python train.py --n_layer=12 --head_dim=32 --norm="layernorm" --norm_eps=1e-05 --init_std_qkv=0.0325 --init_std_up=0.0325 --train_tokens=556500000 --steps=4246
Each number is 128 + 32 x the weight over the matrix's rms, rounded and kept within 0 to 255. Layers, rows and columns count from 0.

# layer 2 attention output (transposed), 384x384, rms 0.0755, rows 198-234, columns 48-95
[[127 125 124  88 156 126 111  83  91  73 162 130 134 133 127 127 120 117 135 128 118 131 136 114 126 131 141  79 126 150 154 103 153 144 139 101  72 111  83 165 122 143  77 132 127 123 122 112]
 [124 159 146 139 132 145  91 131 141 108 135 116 138 132 150  84 133 100 114  90  79  99 123 172 145 155 110  75 146 121  98  82 139 125 139 152 105 138 132 144 139 129  80 119 144 128  53 155]
 [ 97 143 136 135 117 123  94 149 115 133 121 146 100 153 143 105 160 131 114 104 118 148 127 112 140 111 135  81 128 148 149 100 158 108 128 100 162 136 113 167 132 108  97 121 138 103 121 106]
 [123 120 163 130 114 158 110 151 141 118 158 143  89 133 169 107 111 162 133 117  99 136 136 155 200 120 127 126 139 130 125 159 122 213 190 126 153 138 148 137 122 137 113  93 141 151 123 125]
 [152 152 115 168 134 126 124 124  97 176 103 138 141 149 117 137 132 127 123 118 159 104 121 147 115 119 119 134 116 125 168 125  91  98 155 111 155 118 134 159 106 139 168 128 110  99  75 121]
 [111 148 148 126 106 135 130 127 123 129  92  95  86 122 131 132 106 126 143 158 117 137  93  83 111 103 155 165  97 119 101  98 106 105 107 134 124 130 109 141 157 129 194 144 186 132 133 130]
 [113 125  89 127 151 104 134 130  90 152 109 126 107  87 126 175 102 126 123 120 103 162 135 123 119 118 111 136 133 113 164 125 182 101 165  75  77 122 131 124 100 137 110  94 105 151 138 133]
 [209 118 162 121 131 159 124 114 140 155 122 135 149 165 150 182 185 133 122 138 148 151 127 135 148 144 185 123 149 161 141 137 181 133 114 137 160 142 140 125 151 128  80  90 209 140 105 167]
 [ 96 124 148 161 123  98 111 153 139 121 158 140 122 113  81 143  61 154 142 131 130 134 142 132 115 123 153 140 140 120 144  79 130 129 125 105 102  78 140 114  91 138 144 134  95 123 133 117]
 [ 88 120 142 134 147 164 118 115 120  97 149 148 132 133  97 163  92 145 162  97 129 150 162  95 130 177 113  98 131 100 115 143 147  78 138 109  83 143 109  89 188 156 117 122 139  68  98 124]
 [178 125 122 108 128 131 152 112 100 168 148 108 139 184  75 176 137 129 162 131 197 173 117  85 129  96 101  97 140 110 149 116 132 131 109  86 120 114 142 125  93 111 117 122  79  65 120 122]
 [184 155 100 144 139 101 142 160 119  92 135 176 133 141 162 159  73 114 128  77 156 125 133  96  83 144  93 179 112  77 118 129 118  94 125 109 157 142 201 111  44 169 113 117 117  77 121 127]
 [136  97 100 149 164 136 166 165 147 144 100 183  88 111 114 140 151 193 163 144 199 122 169 107  93 134 124 121 118 196 132 130 164 149 108 131 132 116 130 117 112 152 138 170  79 146  85 100]
 [103 128 143 109  88 142 127 123 139 130 105 113  83 108 131 135 165 148 144 110 161 142 113 103 141 101 164 168 128 119 101 130 148 106 157 178 155 107 159 152 127 180 186 134 183 164 195 116]
 [141 100 136 127 132 127 133 123 128  68 167 185 136 131  82 121 106 111 173 143  99 146 113 103 155  64 140 133 120 106  89 152 151  87 103 120 103 154  96 111 152 123  96 156 111 167  95 135]
 [ 78 101 105 163 137  91  89 121 150 102 158 137 128  94 119 140 151 109  45  95 104 149 176 124 100 169 102 172  61 111 168 118 153 114  93 144 138  95 117 133 161 127 126 128 142 113  88  76]
 [134 134 142 114  97 151 139 107 106 127 145 111 142 111 108 130 120 133 167 132 136 122 124 128 113 119 119  75 158 149 147 153  52 136 158 148 133 121 131 146 188 173  60 176  92 116 132  77]
 [107  63 153 135 155 160 108 134 148 163 173 118 146 169 136 135  90 156 127 121 132 157 137 123 110 114 131 144 165 127 144 104 134 130 111 136  95 108 128 109 132 132 107 164 113 156 120  66]
 [126 180  74 117 202 111 112 133  99 159  77 144 100 152 150 161 154 143 146 144 132  93 150 126 102 159 137 108 149  98 105 191  62 108 120 112  72 105 135 119 136 160  91 114 153  89 139 151]
 [114 133 148 128 112  96 164 157 140 107 154  96 148 120 108 153 101  97 121 114 102 146 113 167 137 131 119 145  99 112 105 132 133 129 136 112 104 132 129 105 158 131 134 166 133 119 131  91]
 [131 204 149 158 139 139 133 169 162 190 135 117 144 144 123 128  85 123 146 158 153 171 130 110 136 148  98 157 170 168 105 133 136 136 162 145  60 119  63 143 130 142 150 150 139 136 129 141]
 [100 116  99  97 121 143 115 107 141 145 133 124  77  92 128 178 132 110  95 139  93 157  97 184 126 117 146 154  98 115 132 138 140 136 134 134 143 147 144 152 130 128 143 169 122  82 176  83]
 [104 143  94 119 116  90 138 155 138 101 105 164 119 119 102  93 161 153  84  95 131 160 162 125  81 186 101 152 104  75 122 142 146  97  94 161 130 139 136 128 133 154 109 168 151 144 101 121]
 [ 92 170 117 149 130 106 117 104 148 163 159 111 131 145 158  78 123 121  60 124 132  86 121 103 139 160 112 103 119 150 138 138 212 108 111 129  88 155 117 142 129  91 135 159 177  30 111 121]
 [150 121  66 155  73 124 129  54 122 106 100 117 114  90 128 115 136  93 125 153 166 120 125 101 109 107 134  89 128  76 155 139  64  98 130  93 143 121 102 127 157 126 146  74 113 131 169 152]
 [102 143 122 120 120 145 129 138 111 137 146 144 161 136  93 156 140 129 157 117 154 107 103 128 118 137 142 141 157  99 132 128 171 104  92 124 134 157 136 145 155 146  96 134 167  98 169 113]
 [181  95  83 139 105 110 175  79 145 137 158 167 215 158  75 109  76 111 150 128 209  89  72 109 169 185 167 109 163 159 146 103 139 105 168  81  94 135 184 125 122 176 122 148 108 154  60  74]
 [ 96 127 201 167  90 111 123 139  70 105 111  79  89 123 168 134 119 126  97 170 112  44  58 104 166 109 130  94 146 173 154 158  95 222 192 122  80  87 114  88 183  97 183 115 103  73  50 118]
 [104  97  70 118 139 156 133 116 173 193  78 108  54 157 116 122 157 154  74 134 114 160 130  98 164 160 197 125 150 103 131 116 120  52 114 130 197 193 182 177 136 106  65 191 166  94 174 188]
 [130 104 148  29 131  56 164 158 112 136 133 154 134  89 139 102 126 168  96 170 115  94  81 165 132 103  98  94  88 185 189 141 168 104 108 165 146 133  56 150 122 159  71 165 198 110 167 153]
 [131  91  97 182  60  55 158 116 103 114 160 159 112 111 119 128  44 104 130 128 108 192 167 105 184 116 103 131  58 159 109 110 103  72 184  92  89 139 122 160 117  89  98   8 123 130 142 137]
 [181  96 115 112  71  95  77 106  69 118 169 200 107 111 111 121  63  87 171 216 125  68 152  81 148  50  86 176 197 145 181 133 133 112 156  83 196 145 129 136 135 163  94  91 122 207 108 115]
 [106 101 139 110  86  53 156 120  59 137 124 165 172 118  95  69 130 107 167 165  58 121  81  96 127 141 178  72 171 168 255 123 117 136 122 181 193 134 117  87 134 136 142  61 127 179 169 147]
 [185 119 118  61 151  86  97 146 164  74  88 101 151 141 115  84 100 136  79  51  74 158 179 198 161  97 129 150  83 169  89 133 140 155 140 113  87 190  50 118 133 155 177  73  95  84  99 171]
 [ 72 104 182 220 188 203 105 230 131 119 159 100 186 116  55 113 100 138 114  86 116 193  85 165  72 183  96 173 103  74 143 139 171 202 156 141 144 104 168 101 112  85 162 159 154 124 117 123]
 [ 99 170 147 134 124 110 185 121 128  90 107  79 128 118 228  54 113 138  72  60  80 138 131 131 195  93 145 175 135 100  93 163 120 199 180 145  89 124 107 133  79 103 119   8 147 121 125 126]
 [186  81 101 116 140 171  48 164 105 102 156 142 153 150  89 219 156 129 106 136 137 221 157 129 115 123 156 166 154 161  81 137 108 122 141 119  72 155  72 189 176  96  31 152 159 152  57 111]]
# layer 2 attention value, 384x384, rms 0.0984, rows 199-235, columns 48-95
[[ 56 168 154 158 189  95 146  51 106  99 102 179 145 133 159 159 131 150  84 122 180 239 100  99 139 146  72 161  81 182 177 162 116  98 158  78 170 165 125 105 129 138 121  93 156 107 135 135]
 [142  85 127 156 129 197 137  91 141 123  97 127 146 182  71 112 106 104  84 125 108 171  59 127 120 218  96 114 141  88  76 103 130 165 155  77 145  72  92 172 107 152 141 187 110 164  97 148]
 [153 100 102 137 171  79 181 127 123 139 100 114 151 130  57  95 136  83 155 140 105  94 102 119 122 107 153 136 155  76 112  66 139 129 124  76 135 104 152 105  70 161 164 159 104 103  91 143]
 [104 137 134 127 167 105 152  99  98  67 115  83 180 167 167  94 129 142 209 149 108  85  93 108 150 187 155 108 156 146 136 142 158 120 127  83  97 102 128  71 122 137 166 118 122 150 121 104]
 [ 96  94  86 117 108 171 133 123 130 126 181 137 170 123 162 116 139 128 112  82 102 104 154 146 108 135 134 154 113 162 116 181  95 117 152 168 125 154 127 120 141 131  67  91  56 129  69 162]
 [141 135 170 117  21 168 127 147 182 123 174 136 135 106 147  91 146 108 136 104 148 120  79 121 133 109  87 143 125 159 106 147 107 173 114 174 133  96 108 173 134 121 140 113 150 128 142 154]
 [126 148  95 184 101 104 132 111  58 121 130  89  76  63 131 135 109 149 138 187 134  83 116 128 130  51 131 155 128  83  90 100 124 132 181 132  84  85 190 137 110  70 148 140 126 126 136 143]
 [160 136 120 126 127 116 144 180 164 150  94  98 109 136 221  75 124  92 164 117 109  79  96 109 148 177  98  97  98  67 130 125 131 136 129 172 154 110 125 158  87  92 112 116 113 103 161 154]
 [162  96 101 193 136 136 153 152 115 142 113 126 168 111 170  65 118 143  75 146  95 117 159 149 194 179 115 124 137 118 118 122 111 175 121 190 105 118 165 133  92 138 119 113 101 136 140 138]
 [139  91 129 111 163 155  75 146 185 114 174 169 132 134 125 114 105 152 148 116  84  94 160 133 110 134 153 136 104 106 128  80 157 111 116 146 163 145  90 152 142  80 163 139 118 146 119 129]
 [ 60 112 146  93 115  77 116  93 101 146  68  44  95 100 122 125 148 142 123 147 168 113 102 136 138  93 159  76  98 133  99 110 164 129 139 123 151 150 119 136 150  56 131 144 129 168 106  95]
 [ 99 152 141 118 105 116 131 102  86 107 104 138 130  62 108 121 156 159 114 114 145 141  67 136 140 138 131 117 108  99 132 123 104 108 126 142 154 132 117 140 118 140  62  67 131  25 178 129]
 [128 150 107 132 111  75 123 216  99 136 157 140 109 141  71  96  98 148 123 159 143 121 171 128 107  94 144 139  91 136 118  74 108 125  85  35 145 186 112 137 145  80 115 157 165 155 129 116]
 [146 130  71 114 120  91  91 140 148 136  96  56 107 124  97 112 156 113  93 151 128  77 142 121 130 109 175 158 137 160 157 140  78 174 155 134 122 122 170 185 140 122 123 118 106  86 155 104]
 [145 143 166 103  70 145 139 114 105 145 159  82 124 169 147 152 169 134 135 142 162 134 128 153 176 133 106 107 118 124  90 153 127 125 231 136  90 138 162 165 130  87  91 134 145 123 137 123]
 [ 93 116  80 134 166  86 105 125 118 120 178 130 125 115 180 121  96 120 129 120 117 157 137 135 170 164 130 110 106 109 164 123 172 155 106 111 134 150 152 110 113 156 184  81 176 129 130 133]
 [189 193 159 122  58 140  73 178 156 119 177 105 151 126 145 143 148 146 132 105 151 105 143 143 160 123  79 117  93 157 140 146 107 102 188 114 148 107 132 104 130 114  85 111 165 128 129 170]
 [175 110 164 174  96 106 119 118 157 149 108 111 152  64 110  83 109 159 108 104 128 195  83 141 180 130 153 156  86 153 119  81 152 118 143 175 138 122  75 117 114 127 144  84  98 160 130 109]
 [131 140 107 130 151 160  73  96 113 182 147 116  76  88 104 143 185 129  89 143 191 188  99 100 136 134 102 155 142 156 143 137 152  78 169 164 139 147 170 110 143 118 103 125 146 127  84 132]
 [153 114 108 157 134 124 106 131 121  95 120 147 154 139 128 197 167 166 149 144  44 106 150 155 102 118 140  98 108 119 141 159 155  74 133 142 170 138 234  79 100 114 141  53 103 103 154 128]
 [160 129 142 160 121 163 106 175 125 141 171 125 154 130  82  81 145 105 137  98 130 170 157  99 176 168 113 133 158 106 162 109 133 109 108 158 107 115 137  72 169 177 125 118 160 124 132  97]
 [147 125 143 160 124 172 125 102 117 161 214 161 137 130 174 175  92 152  97 135  76 170 107 118 165 143  98 123 209 149 135 131 142 169 111 164  75 127 145 129 122 120 170 193 106 116 175 117]
 [169  83 149 128  49 111 113 200 114 118 112 168 108 178 105 145 128 141 167 142 107 127  97 173 133 143 171 127 138 118 103 131 137 161 142 100 134 105 155 118 118 146 167 117  91 221  53 118]
 [ 99 163 156  78 225  76  86 115 162 120 137 162 125 127 141 136 155 142 108 102 122 159 136 147 132  78 109 211  95 172 108 122  95 141 150 143 120 133  99  74 136 156  83 124 110  62 157 108]
 [130 121 102 119 117 124  92 116 140 105 126 114 145 130 150 113 143 129 120 130 129 153 138 143 115 124  98 148  98 159 157 157 127 109 128 144  90 120 144 170 155 138 146 155 101 161  91 129]
 [ 52 113 226 117  61  66 192 107 163 112  54  93 124 107 129 197 131 218 151  53 118  74 136 156  80 141  81 158 105 141  99 142 107 110 192 147 156 175 119 150  92 169 131  94 109 141 183 121]
 [111  99 153 202 130 102  55 126 178 130 147 155 179 135  46  96 157  93 173 151 174 100  61  98 149 142 195  71 195  97 169 148 136  73 114 192 122 156 178 163  62 135  94 132  58 102 103 117]
 [106 162 176  71  76 152 140 122 144 118 133 173 134 194 163 118 100 159 116  38 184 173 164 120 158 123 163 108 149 143 154 121 137 184 131  85 121 134  51 246 109 127 212 100 161 196  67 114]
 [125 154 137 152  99  99 135  59 152 144 147  89 139  71  49 182 146 218  93  66 166  85 223 129 164 118  96 127 213 239  73 163 127 112 188 170 139 159 164 186 153 176 116  70  92 111 148 129]
 [ 28 167 197 139 195 224  86 111 183 147  93 144  92 151 148 159 124  97 222  56  82 136 161 161 122  82 148 143  97  55 172  82 127 188  85 224 182 116 113  94 188 135 118  52 134 195  80 111]
 [ 85  81 111  77 235 140 154 104 166 164 110 136 161 177 156 230 140 142 127  97 167 114 102 103 187 125 103 124  74 175 147  59  98  88  74 204 108 106 124 118 176 133 140  19 105  84 188  81]
 [114 115  98 136 162 108  95  68 174 144 135 153 129 137 142 174 100 101  96 200  92  98 210 147 106 115 185 170 142 121  19  99 118 198 111  54 134  59 102 116 149 118  67 114  78  72 164 120]
 [180 134 111 137  37 152 114  39 137 114  88  92  77 161  81 108 150 164 163  98 141 197   0 119 110 163 171 228 150 158 161 128  72  95 136 132 153 207 173 118 133 149 131 130 121 133 127  97]
 [160 111 136  66 158 170 163 147 123 115 107 103  70 174  12 112 144 104 226 164 170 172 122 136 138 229 205  32 200 144 146 143 174  76  89 138 112 132 137 190 129 142 141 151 175 204 141 127]
 [ 98  82  66  60 203 187  94 209 118 152 105 134  88 148 161 186 129 133 159  95 177 117 207 165 153  48 155  41 134 101 155 110 150  55 171  70 137 135  85  96 120 121 162  82 140 194 124 136]
 [160 181 122 176 137 176 164  41 120 128 146 115 189 139 197 128  83 107 177  96 167 129  94 160 166  81 128  59 156 139 125 203 198 129 121 135 165 125 194 170  75 186 153 100 139 144 151 143]
 [120 232 123 179 140 117 111  98 120 117 109  53 235 134 179 146 154 185 183 133 105 135 142 134 197 153  61 148 140 215  83 156 150  77 142  87 112 121 123 109 177 118 128 183 113 134 132 103]]
# layer 2 attention query, 384x384, rms 0.116, rows 224-255, columns 48-95
[[129 169 117  73 156  91 123 106 214 144 124 114 104 108 144  77  85 109 147  85 163 150 212 177 182 153 120 110 150 145 166 178 175  88  96 102 168 191  69 130 114 148 120 137 154  69 164 120]
 [120 128 153 104 105  64  93  71 156  83  73 138 143  90 120 137 153 158 139  74  94 147 146 157 164 116  82  61 104 131  91  81 187 113 174 175  73 146 146 154 140 114 193  91 156 177 194  89]
 [133 124  99 112 193 122 105  74 128 161 122 126 127 139 140 152 139 193 107 131  72 119 160 127 141 134 140 173 190  67  76 138 120 104 104 179 133  52  93 151 178  81 115 122 169  90 133 104]
 [146 120  91 118 107  99  73 124 178 181 136  61 150 156 134 103 113 145 112 128  95 106 136 155 141 153 128 116 149  84 141 151  63  66 136 182 107 133 150  84 135 155 160 117 132  99  91 147]
 [161  92  98 149 144  89 128 121 148 122 158 142 157 135  90 128 144 150  94  85 130 175 134 136 133  56 153 148  89 200 113 144  99 139  40 130 111 238  61 129 131 176 151  74  65 123 145 110]
 [116 114 110 117 122 118 117 125  93 172 143 200 160  67 117 152 134 168 140  67 106 142 114 151  61  84 156 152  83 148 135 155 130 100  77  81 163 136 130 155 160 107 123 182 103  89 124 104]
 [ 98 125 170 138 104 109 151 131 174 123 146  97 146 115  93 127 108 136 108 105 108 126 104 159 141 134 110 125 138 102 106 150  80 127 145 130 122 117 117 102 129 125 123 131 156  84 209 149]
 [ 49 101 151  99 139 102 115 119 100 118 111 149 184 136  99 173 157 104 145 205 137  86 114  93 119 146 122  93  53 159 119 112 138 120 181 172 123 169  96 169 125 122 180  96 112 127 119 123]
 [162 163  83 166 139 194 147 113 132 192  82 124 143 155 195  99 120  68  95 180 120 132 150 150 126 174 164 139  85 127 131  34 174 114 112 128 119 137 179 156 116 134 114 192 147 108 147 162]
 [117 102  65 149 149 140 139 148 186 194 119 131 147 129 138 149 103 105 120 169 150 113 102 159 134 168 125 151 129  79 139 105 174 113  71  84 137 147 185 194 117 127  97 149 118 142  44  65]
 [126  95 154 175 145  45 136  90 148 126 136 104 129 127  93 123 146 175 185  87  55  58 161 128 176  90 154 166 144  97 118 189 155 112  86 121  98 174 118 174 119 118  94 102  87 124 130  84]
 [114  87 146 176 117 148 137  60 161 150 152 120 160 114 117 124 187  97  84 105 132 140 151 126 152 141  75 136 161 167 128 161 167 132 112 140 120  40 120 144 126 128 164 114 130 148 128 125]
 [ 97  72 155 110 177 175 136 194 123 151 156 117 141 119 143 158 182 152  98  60 210  95  95 107 108 104 155 109  83  62 135 104  98  95 199 122 163  78 198 150  96  97  77 140 117 176  94 113]
 [181 162 149 190 190 162 159 150 203 116 127 103 147 156 126 190  55  91 166 148 159 165 123 171 201 124  99 102 121 105 152 115 153 148 137 132 133 122 120 123 108 114 220 120 138 130 155 160]
 [149 128 138 166  98 151 168 114  92 130 136 146 133 107 180 110  82  87 144 140 144  67  77 146 151 202 137 152  50 187 154  46  81  82 200  82  70 148 133  82 140 195  93  99  56 161 169 118]
 [108  88 133 150 118  59 151 144 137 126 144 136 181 155 102 155 104 158 160 162 122 124 135 152 140 167 111 160  95 177  74 129 117  86  99 167  83 136 135 144 155 146  49 149 119 140 122 172]
 [166 111 137 114 119  85 159 144 108 139 165 198 135 148  91 152 121 120 134 127 154 160  91 155  82 128 144 110 182 139 180 126 154 133  66  81 153 122  90 171 147 122 142 188 133 202 184 143]
 [145 185 170 174 102  98 119 110 177 165 102  89 148 111 151 154  83 118 111 159 100 125 149 121 122 162  72 142 169 191  70 183  67 128 139 112 102 103 155 150 119 194 111  99 103 157  74  95]
 [ 87 134 181 233 162 103 143 123 150  79 170 153 178 129 174  87 111 151 110 195  87 131 143 122 176  59 109 123 159 144  71 153 117 140 186 192 200 147 113 162 152 123 188  69 123  87  69 208]
 [ 97 137 142 128 135 157 137 125 151  28 121 117 105 127  85 147 125 111 129 123 165  98 126  96 109 109 103 187  98  96 138  98  96 146 108 151 145 164 136 154 116 105  88  69 147 114 172 142]
 [149 151 128 107 183  85 103  70 124  93  96 141 125  94 173 142 176 117 114 131 154 122 161 116  93 124 123 174 182 139 120 134 187 142 126 162 102  91 114 123 107 103  68 139  80  96 186 122]
 [186  61 145  98 131 161 101 138 203 136 110 138 160 129 140 175 169 185 170 129 139 142 113 137 140  73 157  58 168 160 111 134 135 108 110 122  80  29 162 134 109 125 122  98 163 171 132 114]
 [ 68 129 138 104  32 165 129  61 124  95 110 143 108  93 173 175 160 150 135 179  69  74 169 102 129  57 101 158 137 131  72 211 215  85 118 107 124 138 134 145 133 155 152  77 186 110 116 126]
 [169  70 108 134 137 112 168 154  44  81 126 106 115 181 108 186  54 123  95 180  81 123 126 117 151 131 178 114 138 143 112  58 125  97  44  77 114  95 135 178  80 144 137 128 157 152 138 148]
 [145 152 139 135  44 119 100 135 122 128 123 111 181  92  61  99 102  61  77 113 149 157 129 147  89 112 178 139 127 100 125 152 100 102 154 111 143  85 123 145 113 144 158 166 144  76  80 131]
 [115 125 100 157 155 173 157  50 120  80  72  89 160 131 148 145 126 111 173 150 133 134  97 124 182 115  84 143 197  93  53 113 155 145 200 139 160  73  94 206 121  79 157 101 104 124  69 153]
 [126 118 151 189 189 130  89 135 119 188 119  84 191 153 126  92  99 108 168 119 160  72  88  95 114 205 119 146 146 153 139 102 147 120  61 120 115  66 120 162 176 102 108 120 118 137 162 105]
 [104 158 151  98 143 144 146 135 108 141  18 119 167  96 175 117 107  59  98 164 126 175 138 120 177 131 120 113 113 152 152 122 106  93 139 126 173  92 136 151 110 105  93  76 170 132 136 140]
 [110 174 129 134 133 149 142 164  87 108 101 112  93  99 175 154 148  54  94 124 116 255 174 115  91 122 106 108 157 104  87 111  32 160 145 132 162  80 106  68 109 117 106 124 120 110 124 186]
 [124 107 158  97 110  39  83  62 189 101 144 167 124  61  98 138 177 153 158  91 117 141  96 109  88 120 148  81 122 132 105 155 142 161  90 157 128 128 109 113  91 137 176  99 135 228 154 154]
 [122 170 143 151 143 154 112  64 161  80 101 168 111 161 125  89 116 147 152 118 140  84  82 169 121 147 148 123 190 139 181 220 206 165 117 141 140 116 114  81 186 156  63  81 121 137 123 124]
 [105 142  74 128 197  77 163 100 148 101 115 119  85 135  94 144 125 110 121 202  90 143 137  76 132  69  94  59 176 207 158 120 132 155 108 180 132  92 115  99 135 176 129 100 142 134 224 136]]
# layer 2 attention key, 384x384, rms 0.112, rows 224-255, columns 48-95
[[ 72 245 130 126  75  61 121 123  29 114 143 155 147 129 166 113 148 105 118  40 175  96 148 146 134  75 138 127 126 143 114 131  79  66 175 106  73 109 105 120 176 110  58 127 140 142 148 136]
 [125 122 107  69 128 126 177 106 142 141 161 166 137 155  60 159 133 149 175 138 128  57  88 133  72  93 154 149 118  80 111  79 149  90 158  91 114 166  91 137 151 160 161 139 128 149 131 166]
 [ 87 130 114 128 205 117 179 169 134 121 151 149 128 127 147 153 121 148 147  65 178  82 148 166  50 152 134  85 109  89 151  75 124 105 155 102  87 172 141  94 130 208 156 127 108 128 174 125]
 [ 87  92 108 204 111 196 177  76  95 120 208 104 126 126  97 167 135 122 134  61 136  95 220 146 149 138 162 130  82 109 118 123 115 130 159 137 147 164 161 178 133  89 117 153  79 172 122 153]
 [199 116 163 104  88  69  90  74  86  99 106 108 164 103  97 158 102 173 145 147 103 172  46 119 192  62 150 117 126 104 141 152 195 109 100  23 142 106  86 173 141 193 119 109 133 106  58 205]
 [180 134 124 137 133 118 139 125 122 112  87 105 103 189 147 103 164  95  84 126  97  86 101 106 130 184  98  91 132 129  86 122 111 179 138  89  94 175  63 162  88 159 137 147 156 151 106 149]
 [113 108  87 144 136 145 130 123 132 145  91 117 112 158 125  96 125 112 116 147 106 106 109 110 109 132  89  69  95 104 164 170 121 146 142 164 130 137 119  68 157 139 122  71 130 133 186 139]
 [182 222 131 101  58 129 162 207 119  95 163 145  99 127 156 100  97 102  84 143 106 172 147 136 131 144 118  80 189 164 166 128 124 196  72 161 140  92 192 138 121 147 157 137 113 145  67 128]
 [104 156 146 160 153 123 143  90 149 124 173  83 121  86  97 192 159  92 159  90 158 117 121 174 128 158 141 131 107  99 185 129  99  89 108  48 156  86 129 149 139 127 102 118 138 134 172  98]
 [152 155 136 175  61 182 122 166 121 194 107 109  66 158  54 120  94 133 138  88 132  74 173 131 167 134 158 215  75 148 105 122 117 115 168 203 117 111 150 153 122 121 116 173 128 125  56 184]
 [162 140  84 203  86 146 112 137 133  71 141 137 103 139  85 102  96  85 122 121 121 157 120  67 134 141 132 129 141 122  75  71 107 167 126 153  95  68 145 117  78 172 176 134 131  97  77 189]
 [109 189 123  78 172 128 103 176 159 117 128 168  91 100 163  82 105  81 172  98 138  96 110 113 116 110 149 132 124 111 176 139  75 145 133 183 112 129  85  74 167 118 108 170 101 109 136 145]
 [ 98 192  96 113 165 110 137 196 183 183  83 194 190 171 107 119 141 132 107 122 140 140 150 158 142 140  73 120 214 137 129 190 126 159 149 129 159  86  99 134 143  90 147  53  83  68 136 107]
 [113 100 108  79 184 187  96  90 128 172 132 121 123 137 113 125 133 163 123 128  86 117 203  96 125 148 100 126 113 171 150 175 113 147  77 169 125 127 157 101  90  82  91 101 124 170 164 159]
 [129 175  87  77 158 114 153 121 116 141  89 111 141 145 151 130 133 163 143 176 119 133 195 183 138 122  56 153 136 112 143 141 141 221  50 206 174 114 157 194 121 158 116  87 188  88 127 151]
 [166 204 127 132  86 141 166 154 107 114 109 124 117  65 128 103  59 166 145  92 152 143 114 178 186 161  92 111 225  67 160  71 167 134  93 137 139 110  89 118 151 172 170 101 152  88 115 103]
 [106 156 143  61 111 139 118 149 181  67 148 101 184  85 165 118 168 118 125  72 172 129 161  83 156 106 112 114  63  86  89 144 177 153 144 163 141 101 116 148 103 125 107  73 157  46 124 196]
 [120 150  72 201 122 111 168 155 106  82 162 105 172 128 173  84  81 186 112 159 215 129  82 186 167 130  62 134 129 134 105 128 130  97 132 163 150 130 125 124 108 105  84 128 113  57 175 151]
 [108 157 134  26 100  90 131 124  79 144 161 123 130 114 134 145 110 129 157 140  85 159 128 101  34 147 153  64 136 128 135 141 174  85 108  80 129  86  60 114 132 115  32 182 113 166 150  76]
 [ 99 120 171 210 177 107 112 173 164 104 122 136  69  65  97 131 139  53  96 131 144 102 224 126 132 177  87 125 186 194 103 113 209 136 210 120 125 112 123  87  96 168 176 149 114 102 128 170]
 [103 129 139 139 135 156 178 175 164 151 106 120 146 117 122 141 126 129 131 119 137 137 141 152 112 122 135  88 126 134 181 136 135  96 100 166 144 140 190 133 156 101 118 143 140 212 184 141]
 [132 137 143 137 113  93 166 109 101  91 160 170  97 109 173 154 142 144 102 108 173 119 158 125 137 120 115 155 187 165 165 141 188 113 125  68 162 217 107 119 167 122 117 126 106 101  96 127]
 [140 174 170 128 153 151  69 151 103  98 115 145  83 124 140  96 151  60  94 118 164 153 100 119 131 150  79 123 150 157 149 146 107 145 155 121 146 197 107  86 155  93 113 166 115 120 100 130]
 [152 173  80 118  80 146  85 143 140 133 119 154 142 140 157  95 172 136 163 134 167 167  79  93  92  82 164 218 143  65 167  96 179 195  88 144 102 118 118  78  98 152 162  90 133 205 205 140]
 [129 158 186 184 238 153 153 151 100 147  46  80  89 110 120 147 132 193 135 163 122  91 182 153 209 139  63 157  93 127 146 147 154 134 111 254 150 137 123 137 172 124 102  87  65 159 170 167]
 [159  68 152 111 129 154 130 137 170 142 104 133 129 158 141 134 125 116 124 105 118 158 215 134 113 217 146  60 109 126 154 113 112 154  72 149  90 143  98 158 127 136 127 124 117 159 120 122]
 [137 109 142 165 154 148 139  69 117 152 108 103 117 168 124 101 144 132  34 113 156 145 115 142 166  94 136 143 123  97  89  92 129 106 174 165 120  99 201 108  55 171 119 200 173 114 182 119]
 [ 84  77 104 103 156  77 158  98 167 119 122  83 123 142 178  89 182 160 164  97 191 139 137 169 104 178  92  92 122 105 174 157  58 128 207 166 157 141 153  47 126 130 148  91 114 149 112 155]
 [153 126 209  59 178 179 168 143 197 124 115 145 122  88 124 227 128 152 167 149 139 117 214 163 139 101 118  92 122  93  91 169 161 160 121 152  57 121 120 131 195 132 169  70 165 170 105 113]
 [136  68 106 104 107 124 150  35  83 135 135 109 171 152 163 116 203 184  76 145 150  44 156 108 153  94  54 148 122 131 106 135 109 189 122 158 212 180  96 118 133 163 149 203 110  47 108 118]
 [ 42 100 128 131 214 140 184 134 147 155  78  97 189 125 181 123 148 114 125 183 130 115 166 103 105 111 152 106 137 208  92  98 125  38 148 163 170  97 126  89  84 209  91 152 138  54 160 116]
 [ 84 125 178 195  88 151 127 134 125 115 170 150 224 108 164 131 153 111 157 143 167 144 118 124  81 179 139 101 108 175 147 131 158 124 156 107 200 126 152  93 115 140 134  73 148 121  73 148]]